config.yaml
d_mlp: 512
norm_eps: 1e-05
rope_fraction: 0.25
bias: "all"
tie_embeddings: false
extras: ["capped logits"]
init_std_up: 0.0658
weight_decay: 0.057
grad_clip: 1.0
batch_tokens: 65536
train_tokens: 231500000
Each number is 128 + 32 x the weight over the matrix's rms, rounded and kept within 0 to 255. Layers, rows and columns count from 0.

# layer 4 MLP down (transposed), 512x128, rms 0.239, rows 161-180, columns 96-127
[[ 75  97 118 116 105 133 167 190 128 195 150 141  98 110 141  89 122 142  89 136 153 100 134  87 122 150 150 151  76 109 133 144]
 [154 133  77 110 161 186 118 106 114 159 176 101 120 151  96  44 129 113 110 170  89 112 124 139  65 100 116 116 158 168 149 127]
 [115 122 158  84  83 117 124 123 138 126 150 102 129 106  92 130 121 139 126  96 151 129 117 119 149 130 138 117  88 147 120  79]
 [123 121 131 159 164  71 126 113 134 132  78 123 118  54 124 104 158 112 104  99 106  93 129 115 104  75 131  71 159  99 152 130]
 [107  77 134 147  99 124 106 139 164  80 119 106 119 165  91 103 142 110 147  90 101 148 112 115 120  90 164 162 119 144 151  94]
 [100 131 105  86 112 172 127 158 139 188 146  36 117 141 118 108 134 130 143 212 160 140 136 156 143  74 127 129 122 163  79 134]
 [103  87  88 166 162 164 142  59 166 117 101 134 119 163 190 153 139  98 150 156 111 126 147 122  86 155  91 113 146 136  80 152]
 [131 131 163  45 102 112 101 158 126 141  96 134 151 160 117 151 191 151 128 163 133 150 148 108 114 121 124 103 159 139  73 123]
 [ 78 133 193 147  89 123 207 145 132 100 117  97 134  95 118 152 139 128  77 123 130  93 117 149 171 150 118 103  84 114 159 133]
 [109 130 110  89 165 154 130 152 146 109 158 143 111 156 161 135 114 145 170  91 109 108 183 106 140 143 114 166 139 170  71 140]
 [161  90 141 135 155 103 101 157 123 158 119 144 150 167 119 156  84 118 135 134 113  74 101 108 151  98 103  90 112 114 105 178]
 [143 150 172 104 154 118 150 116  92 157 104 144 113 188 113 121  79 129 145 128  91 161 129  82 176 148  97 117 127 142 188 129]
 [ 88 119 134 122 176 105 170 158 198 162 134 132 182 183 116 209 109 114 150 101 163 189 121  70  90 167 118 144 143  52 226 107]
 [115  60 140 136 139 114 114 169 176 146 129 104 166 157 126 117 119 112 141 179 112 101 172  96 118 111 165 138 113 103  41 111]
 [177 129 218 174 151 132 109 112 172 156  98  98 216 139 180 141 171  93 124 181 113 117 122 140  28 109  98 124 138 130 154  82]
 [112  92 114 152 127 145 130 122  53 141 119 147 187 195  86  92 115 151 175 140 131 128 136 180 223 102 113 129  96 174  84 134]
 [124 188 128  62 131 178 166 125 156 165 204 112 149 108 112 149 102 174 142 149 143 150 140 138 118 118 141 112 143 147  83 157]
 [176 105 179 116 137 119 118 124 130 125 163 181 151 176  91  88 123 126 165 102 147 156 184 150  90 192 132 154 113 159  94 141]
 [123 133  58  97 143 195 163  89 137  98 117  87 155 180 142 148 133 127 151  45 177 164  87  76 106 154 165 117 228 223 116 111]
 [155 117 124 118  64 112 115 149  93 146 206 144 118 214 122 100 118  94 131 124 133 116 147  81 127  82 143 120 115 147 139 104]]
# layer 4 MLP up, 512x128, rms 0.257, rows 162-181, columns 96-127
[[ 42 193 145 140 129 163  99 100  67  77 141  78 138 134 143 113 120 125 114  87 160 163 133 131 108 101  85 149 141 131 137 171]
 [141 132 136 122 158  97 161 116 121 136 184  92 122  85 152 137 163 123 166 102  86 150 104 132 101 127 110 101 214 168 125 129]
 [164 110 178 130 117 129 132 122 113 127 175 124 135 137 141 131 128  77 124 137 138 135  79 159 162 167 136 106  81 132 135 110]
 [ 81 140 120 146 113 127 109 102 137 154 117 133 154  81 113 182 190 156 133 143 109 108 116 128 103  90 111 149 109  86 187 167]
 [128 111 141  83 138 115 147 180 164  80 129 206 111 103 136 105 155  88 136 104 131 114 114 173 103 148 139 101 140 113 116 155]
 [123 102 134 123 124 136 102  43 125 134 118  55 161 189 132 131 140 111 194 132 208 139  45  84 116 139 147 150 175 134  63 140]
 [ 80 137 162 126  75 150  73 132  98 132 167 124 161 113 100 165 147 156  75 112 110 136 150 139 149 130 130 144 175 105 130 181]
 [158 109  79  92 173  62 110 106 189  92 141 128 123  98 135 137 140  75 149  78 134 109  65 133  89 143 149 135 154 147 163 183]
 [139 134 155 174 100 130 124 139  98 127  88 135 151 103 106 105 146 113  95 171 145 129 116 145 139 105 162  96 121 105 110 174]
 [ 62 115 104  96 136 193 158 150 147 113  84  97 133 152 130 138  94 184 141  96 158 119  92 111  63 155 126 155 112 146 165  91]
 [153 122 135 160  91 165 126  26 128 108 109 103 148  89 136 173 134 130 121 134 108 131 153 151 109 110 117 130 153 141 173 104]
 [130 100 179  89 150 106 108 136 101  62 142 139 158 109 109 107 144 113  95 155 132 155 100 151 103 157 144  96  77  81 150 147]
 [124 118 128 132  92 117 160  91 140 122 126 116 122 112  98 125 137 196 108 126 137 113 113  85  86 123 117 146 236 117 178 113]
 [131 158  95  65  81  69 135 123 105 150 167  90  98 139 104 192 114  73  92 105 137 180 137 175  96  84 142  53 119 124 138 157]
 [144 149 155 128 100 159  90 159 129  90  88 190 148 138 169 155  75 219 104 171  89 150 109 155 144 115 126 123 176 181 216  48]
 [ 78 143 133 141 124 111 108 172  84  63 111  98 128 166 101 157 150 157 139  84 170  84 122 101 125 101 108 121 111 145 100 161]
 [112 130 111 143 149 143 184  76 126 107  73 123  82 145 136 187 125 122 137 154 131 109  89 159 167  78 100 122 104 157 145 156]
 [ 86  71 125 169  99 139 143 185 122 142 118 147 186 123 149 139 131 126 119 121 104 127 168 123 152 167  45 106 149 103 142  93]
 [150 117 117 143 113 110 152 116 175 147  49  91 140 114 100 134 165 156  83  85 102 135 104  92 191 138 132 133 148 146 126 161]
 [ 99  85 123 125 167 122 136 132 118 144 185 161 205 118 165 116 121  64 172 103  90 119  98 105 118 180 134 114 108 171 156 111]]